config.toml
num_hidden_layers = 8
hidden_size = 576
num_attention_heads = 9
num_key_value_heads = 3
head_dim = 64
intermediate_size = 2304
vocab_size = 8192
hidden_act = "swiglu"
norm = "rmsnorm"
norm_place = "pre"
norm_eps = 1e-05
positions = "rope"
rope_theta = 10000.0
rope_fraction = 0.5
qk_norm = false
attn_scale = 0.125
bias = "none"
tie_word_embeddings = false
parallel_block = false
init = "uniform"
init_std_qkv = 0.0182
init_std_o = 0.00455
init_std_up = 0.0182
init_std_down = 0.00227
optimizer = "cautious_adamw"
learning_rate = 0.000513
lr_mult_qkv = 0.4
beta1 = 0.9
beta2 = 0.99
lr_head = 0.00561
max_grad_norm = 1.0
warmup_steps = 453
schedule = "wsd"
decay_fraction = 0.703
decay_shape = "linear"
final_lr_fraction = 0.02
batch_tokens = 131072
max_seq_len = 512
doc_mask = false
train_tokens = 906800000
max_steps = 6919
dataset = "wikipedia_en"
Each number is 128 + 24 x the weight over its row's rms, rounded and kept within 0 to 255. Layers, rows and columns count from 0. The size above them is the row's rms in percent of the matrix's.

# layer 4 attention query, 576x576, rms 0.0135, rows 232-253, columns 0-143
size [ 91  91  94  94  84  89  93  93  92  86  87  98  97  89  98  87  91  89  92  95  96  98]
[[114 149  99 155 109 151 148 149 112 126 101 119 132 140  83 124 105 119 145 110 124  99 127 126 123 132 115 130  94 126 121 146  92 106 100 117 153 125 130 167 157 142 156 126 160  84 116 127 127 113 140 147 173 134 111 122 128  97 127 154 121 155 123 143 124 132 156 152 154 112 126  96 110 117 170 122 143  98 145 114 105 128 101 137 112 134 106 113 145  96 149 131 120 127 110  84 158 132 168  83 169  88 158 160 133  91 134 148 134 144 125 143 104  94 138 144 130 142 151 125 109 112  66 162 120 121 147 125 133 120 102 143 164 152 156 160 113 145 177 129  99 151 147 144]
 [123 148 107 159 124 182 172 115  72 135 120 113 125 150 168 125 122 178 104 124 112 139 120  73 151 163 166 127 106 168 127 157 147 110 129  80 118 156 128 149 141 129  98 139 140 157 160 139 136 121 163 153  96 135 122 154 152 156 147  96 108 123  92 137 122 145  66  97 162 108  97 127  98  91 155 108 111 148 106  97 155 121 124 147 121 125 136 162 133 132 111 102 106 178 165 144  91 121 120 140 177 117 100 141 153 134 104 129 134 103 179 141  91 138  87 108 126 125 124 145 158 124 109 141 108 114 110 107  83  99 100 130 107  85 148 144 135 161 147 173 149 135 120 133]
 [149 146 119 120 149 145 147 108  75 121 168 129 101 145 113 120 114 172 145 116 130 133 146 130 130 162 107 134 145 166 147 149 140 121  88 134 128 135 116 121 102  69 122 141 118 136 139 126 129 128 143  79 130 160 139 133 133 157 137 130  78 124 141 123 107 141 109 148 187 120 175 124 158 145  69 148 139 127 138 114 175 142 140 135  83 139 115 114 135 126 103 139 108 182 107 168 138 123 174 179 164  98  86 103 137 145  97 138 124 147 141 114 124 122 101 132 127 134 127 107 112 118 110  99 108 105 171 160  98  91 139 145 168 149 123 131 136 151 153 138 118 116 114 110]
 [146 130 101 156 154 156 145 149 158 139 113 124 146 159 170 152 156 100 124 156 126 112 139 116 142 123 110  91 142 139 110  93 124  94  94 104 121 141 136 127 129 147 112 138  75 141 172 142  87 106  99 145 147  98 146 143 129 132 139 139 120 116 161 112 150 118 170 164  94 133 129 116 111 103 133 165 101 104 117 140 115 135  54 100  98  84  85 121  92 149 114 116 138 163 144 113 131 169 133 111 115 138 158 157  99 112 110 118 120  98 122 157 111 125 122 144 153 135 137 100 178 121 132 162 107 120  99 154 164 134 107 125 124 128 102 114 125 150 176 109 182 116 121 166]
 [108  97 161 159 111 116 123 131 128 122 129 132 130 129 134 106 100 137 134 153 122 104 141  92  87 148 146 123 142 157 137 135 156 124 141 145 180 130 175 126 112 126 133 131 156 107 154 119 125 120 132 131 119 101 140 126 104 110 140 122  96  98 156 104 128 142 124 110 117 186 150 116 152 109 119 154 136  75 132 131  86 131  97 117  93 143 129  84 133 125 136  68 121 133 121 127 154 145 125 108 125 122 109 129  97 125 126  87 109 176 108 122 110  92 140 154 135 155 160 156 131  96 131 139 125 137 121 118 156 128 134 111 132 123 140  98 133 151 119 172  97 116 135 109]
 [132 131 138 127  82 150 117 115 122 107 122 137 146 155  85 124 109 150 139 123 139  68 172 145 112 120  99 115 139 159  99 114 115 104 131  94 123 156 135 135 112 149 171 127 145 134  78 135 138 114 127 136 110 140 106 121 121  98 166 154 112 108  78 138 125 130 121 110 142 111 111 109 130 182 132  77  80 127 146  94 168 129 125 105 191 136 140 104 149 127 143 164  97 122 113  89 191 114 134 134 147 112 129 141 157 127 145 108  89  94 127 122  88 115 105  99 126 107 151 120 151 140  91 128 112 110 113 136  98 115 127  88 140 116 130  78 129  87 135 101 121 121 171 132]
 [143 116 132 119 178 147 172 152 141 144 104 154  71 158 132  92 100 120 108 203 116 141 125 128 162 134 115 110 125 118 135 121  88 115 109 124 148 123 128 133 130 138 114 106 101 151 114 136 114 123 132 169  97 128 145 113 122 119 164 131 136  90 166  90 171 137 118  98  87 131 141 102 122 114 170 108 110 160 140 117 148 106 108 113 159 123 120 118 117 188 163  96 120 130  84  95 135 111 125 100 126 155 144 110 141 148 132 155 154 118 152 152 121 116 131 108 134 109 115 107 118 167 111 114 113 134 134 118 140 116 129 158 118 178 126 156  96 148 112 199 126 164 134 140]
 [142 121 138 136 117 141 163 119 129 140 118 113 107 125 146 121 114 135 152 104 148 120 124 123 113 131 117 154 135 122 176 130 139 111 166 107 104 106 112 103 119 122 141 166 180  87 165 115 120  94 164 153 161 100 156 126 101 120 135 124 154 102 127 127 104 162 125 133 140 121  72 118 115 120 141 101 128 123 143 112 128 134 122 164 138 126 123 109 119 128 110 131  72 165 113  82 133 108 167 124 163 101 135 114 104 117  84 144 175 133 152 140 108 133 138 170 134  97 109  81 141 120 102 178 142 154 137 145 168 141 131 124 147 137 168 136 124 107 191 148 141 120  92 163]
 [131 146 129 131 118  93 151  86 101 116 144  98 152 132 102 139  92 166 152 147 121  91 115 117  79 129 139  94 128 149 142 146 145 158 132 147 171 108 135 132 105 136 142 139 122 120  82 150 134 114  96  93 136 138 143 124 158 152  91 143  87  90 107 132 105  82  78  95 138 155 171 145 156 134  86 101 164 119  69  97 110 108 151 119 147 167 143 137 155 105 127 163 144 160 101 111 167 128 120 134 135 134 124 140 154 139 160 103 149 118  89  79 135 113 121 144 120 116 148 166 129 116 129  95 129 135 106 136  95  74 126 131 101 130  60 148 175 113 140 132 161 107 118 113]
 [126 111 148 147 131 143 132 105 103 136 170 113  81  97 121 131 170 110 115 140 126 151 108 157 100 118 150 138 129 110 143  97 127 164  93 156 147 153 123  97 113 126 128 117 156 157 173 157 124 148 111 152  97 140 157 101 116 131 137 137 129 109  94 170 111 116 159 134 109 161 159 144  87 110 157 105 103 101  93 102 115 114 157 106 102 148 101 130 127 159 144  72 142 180 133 101 121 112 137 150  91 128  98 154 109 152 115  98 145  84 127 135 132 152 160 144 150 132 114 122 142 121 120  90 129 120 109  94 143 115 147 118 112  68 132 121 169 100  65 153 112 135 129 155]
 [127 129 102 150 123 155 104 142 149 126 108 109 128 118 146 140 107 116 103 144 119 156 110  90 155  94 148 113 110 123 122 162 105 128  96  71 109 164 123 161 144 149 112  90 133 128 102 163 142 135 165 183 140 137 157 126 127 114 147  92 137 167 123 101 140 151 165 143  83  93 119 130 133 109 102 150 165 127 146 120 128 137  87 145 117 116 138 159 134 152 163 131 178 105 153  83 102 139 107  98 138 113 168 135 128 136 145 145 106 139 117 147 121  97 112 118 158  80 137  93 113 125 138 121 114 187 115 124 153 131 144 122 138 169 102 101 102 166 106 157 138 135 128 128]
 [121 136 139 140 123 174 161 169 173 128  84 142 122 126 124 119 110 120 146 123  91 105  97 115 137 150 123 139  86 169 163 129 149 164 140 128 158 136  99 142 138 101 142 130 130  90 174 164 120  88 170 133 156 147 119 185 114 121 107 133 122 170 155 155 100 161 100 145 117 109 129 131 163 168 117  99 137 109 146 108 150 101 120 169 119 162 173 105 159 127 148 159 141 124 153 125 131 124 167 103 155  78 140 119 153 126 131 125 131 112 121 115 152 108 144 142 133  72 128 132 131 139 146  90 122 168 134 129 146  52 143 135 150 175  78 154  81 134 169 137 117 124 121  87]
 [121 100 138 142 128 124 172 130 163 152  98 167 132 156 112 152 155 122 126 158 118 138 137 113 152 120 115 104 135  89 194 125 128 129 128 132  98 117 117 173 114 127  97 138 150  84 164 149 127 142 146 139 118 159 113 108 123 179 130 160  85 110 141 151 119 148 117 120  77 147 165 136 108  80 106 128 147 120 138 127 109 101  81  88 109 130 125  96 160 150  90  62 108 197 116 114  84 124 139 158 129 113 158 102 101 158  63 131 137 134 128 125 139 109 138 154 146 153 155 116 129  90 124 107 127 115 100  81 117 128 122 122 127 138  87  98 167 109 111 141 116 138  87 113]
 [143 110 143  73 125 151 110 187 128 163 154 181  75 171 137 109  78 155  92 158 106 125  90 105 112 127 160 138  76 131 125 170 153 116 167 160 185 110  91 116 125 112 102 139 118 124 177 129 116 156 112 109 147 149 127 182 124 132 114 124 123 114  96 117 102 134 130 111  84 138 115  99 136 151  72 119 144 132  97 146 151  90 100 145 130 111 119  90 127 161  97 127 137 160 107  97 146 118 131 115 124 131 114 125 142  89 128 107 140 121  78 157  86 159 164 112 124 104 141  93 105 129 136 120 154 131 120 159  92 102 148 119 113 138  87 173 148 104 120 164 110 149 131  95]
 [129 128 104 162 130 126 142  84 115 125  96 144 130 136 136 135 158 149 113 139  93 136 165 103 143 156 139 150 108 130 143 133 118  82  93 117 119 156 165 128 137 141 118 137 159 132 104  99 135  94 148 135 109 144 133 131 105 141 107 128  62  80 140 146  99 132  87 135 168 144 131 130 125 130 171  93 110 170  82 116 164 157 162 139 105 167 118 114 132 150 121 143  86 149 151 122 145 122 152 142 158  73 131 155 183 124 153 125 113 106  99 103 111 136 157  86 142 159 136 122 128 152 141 118  87 129  97 159 115 103  84 168 110 131 116 162 117 128 120 115 116 147 139 137]
 [108 118 150 153 107 136 122 108 142 145 123 116 143 111 140 138 134  65 157 118 126 118 127  71 138 118 163 173  91 124 116 143  99 107 111 105 105 154 126  96 142 123 140 109 139 171 101 139 144 136 127 139 120 119 109 142 102 139 110 192  95 151 105 121 122 146  95 120 134 132 111 130 127  95 137 170 123 123 164 113 150 126 140 101 135 110 119 113 111 175 135 108 119 133 154 113 120 120 153 142 154 136 127 129 150 108 168 153 121  90 157 113 152 154 140  89 105 133 105 167 121 203 153 170 130 113  74 140  80 121 103 157 129 133 191 150 133 152 161 125 170 114 126 100]
 [138  91 127 125 139 150 185 182 113 112 190 137 126 118 142 148 184  92 154 136 149 113 104 121 127  95 136 112 132 125  99 100 120 182 193 126 118 120 177 121 137 129 103 119 125 114 173 116  92 148 102 124 121 120 120 113 147 131 142 160 158 160 113 145 159  87 172 139 150 130 117 106 126 145 122 133 100 138 189  95 131 148 138 125 113  94  91 121 130  98 164  93  86 144 107  98 156 130 149  88 102 154 117 149 111 111 163 162 101  94 128 152 144 156 138 110 124 136 123 104 149 140 123 164 171 128 145 139 158 174 144 116 140  84 132 121 124 130 128 109 155 140 142 147]
 [123 112 122 100 172 154 150 148 125 118 159 148 106 138 118 162 174  98 132 141 129 148  61 138 107  87 152 142 122 128 130 134  86 119 114  73 128 142 142 127 130 113  74 141  93 113 169 161 111 131 148 134 104 128 170 135 125 138 155 104 141 148 114 125 152 171 180 146 100  71 119 116 101 112 124 121 144 140 162 152 137 131 102 142 122 137 139 142 107 155 141  89 140 161 133 108 140 104 116 132  89 125 102 113 117 115 128 174 124 139  91 154 115 127 140 100 122 112 104 124 144 113 159 149 142 121 114 121 161 166 126 135 164 170  97 159 130 121 124 138 132 115 130 111]
 [141 167 125 109 118 136 110 134 120 132  88 119 154 102 117 131  73 158 122 125 129 109 105 135 104 150 156 140 104  94 134 127 143 163 145 149 115 122 121 112 163 163 144 122 168 116 101 120 178  78 152 156 113 121 139 123  89 120 131 130 121 133 150 129 103  96 109 133 144 110 128 119 134 131 109 121 165 141  99 143 116  66 133 105 144 142 115 150 151 145 139 178 147 124 113 138 104  95 124 124 135 135 117 108 152 105 134 147 122 142 146 106 135 115 126  87 151 105 121 165 108 149 133 130 138 144  77 115  77 107  94 151 137 130 107  99 120 150 103 189 153 119 128  65]
 [154 126 164 105 160  94 198 133  92 134 112 109 151 130 141 101 152 113 105 116 107 147 110 144 143 109 160 125 135 141 163 141 117  96 129 126 122 135 106 122 131  85 111 125  95 129  71 122 133 122  97 100 127 171 157 125 119 162 126 130 105 127 106 141 124  94 107 112 126 109 127 105 152  72 121  89 109 139 114 118 152 153 120  85 115 104  95 153  92 137 161 128 127 161 165 151 119  95 127 137 141  92 114 138 114 123 135 169 131 128 117 120 122 129 112 117 164 150 139 127 139 125 133 114 111 154  81 100 140 125 135 111 173 106 120 142 128 137 134 154 107 147 127 129]
 [133 124 136  87 127 118 143 132 140 116  82 115 120 109 170 110 121 113 107 146 170 117 169 131 115 118 127 122 131 108 129 146 124 157 112 174 126  89 141 122 146 105 133 137 168 120 136 120 154 170 134 139 130 164  90 116 107 139 119 148 109 134 106  80  91 115 145 124  62 183 129 143 116 112  98 103 158 135 115 141 122 122 158  93 164 132 133 185 138 117 140  99 116 133 102 109 117  85 157 111 112 175 108 104 143 156 141  95 104 112  95 130 151 107  99 102 150 172 139 165 125 146 140 122 160 162  71 113  63 139 163 138 121  81 156  77 106 149  92 178 108 123 150 129]
 [158 105 163  92 146 131  99  85 162  95 116 134 101 129 156 130 128 113  97 117 111 167 125 133 163 138 101  84 141 117 118 123 132 117 119 178 129 149 104 125 125 108 126 142 123 143 164 164 130 112  93 123 125 125 127 131 132 132 134 114 131 153  99  80 143 167  98 111 124 114 153 156 152 156 108 102 135 166 124 160 165 107  58 123 133  95 148  88 128 142  97 120 137 140 103  94 125 153 160 118 117 142 177  80 131 169 125 129 150 148 100 124 134 121 123 186  91 128 120  97 120  78 103 137 154 129 124 138 138 145 138 128 129 170 122 138 127  92 141 119 128 146 100 144]]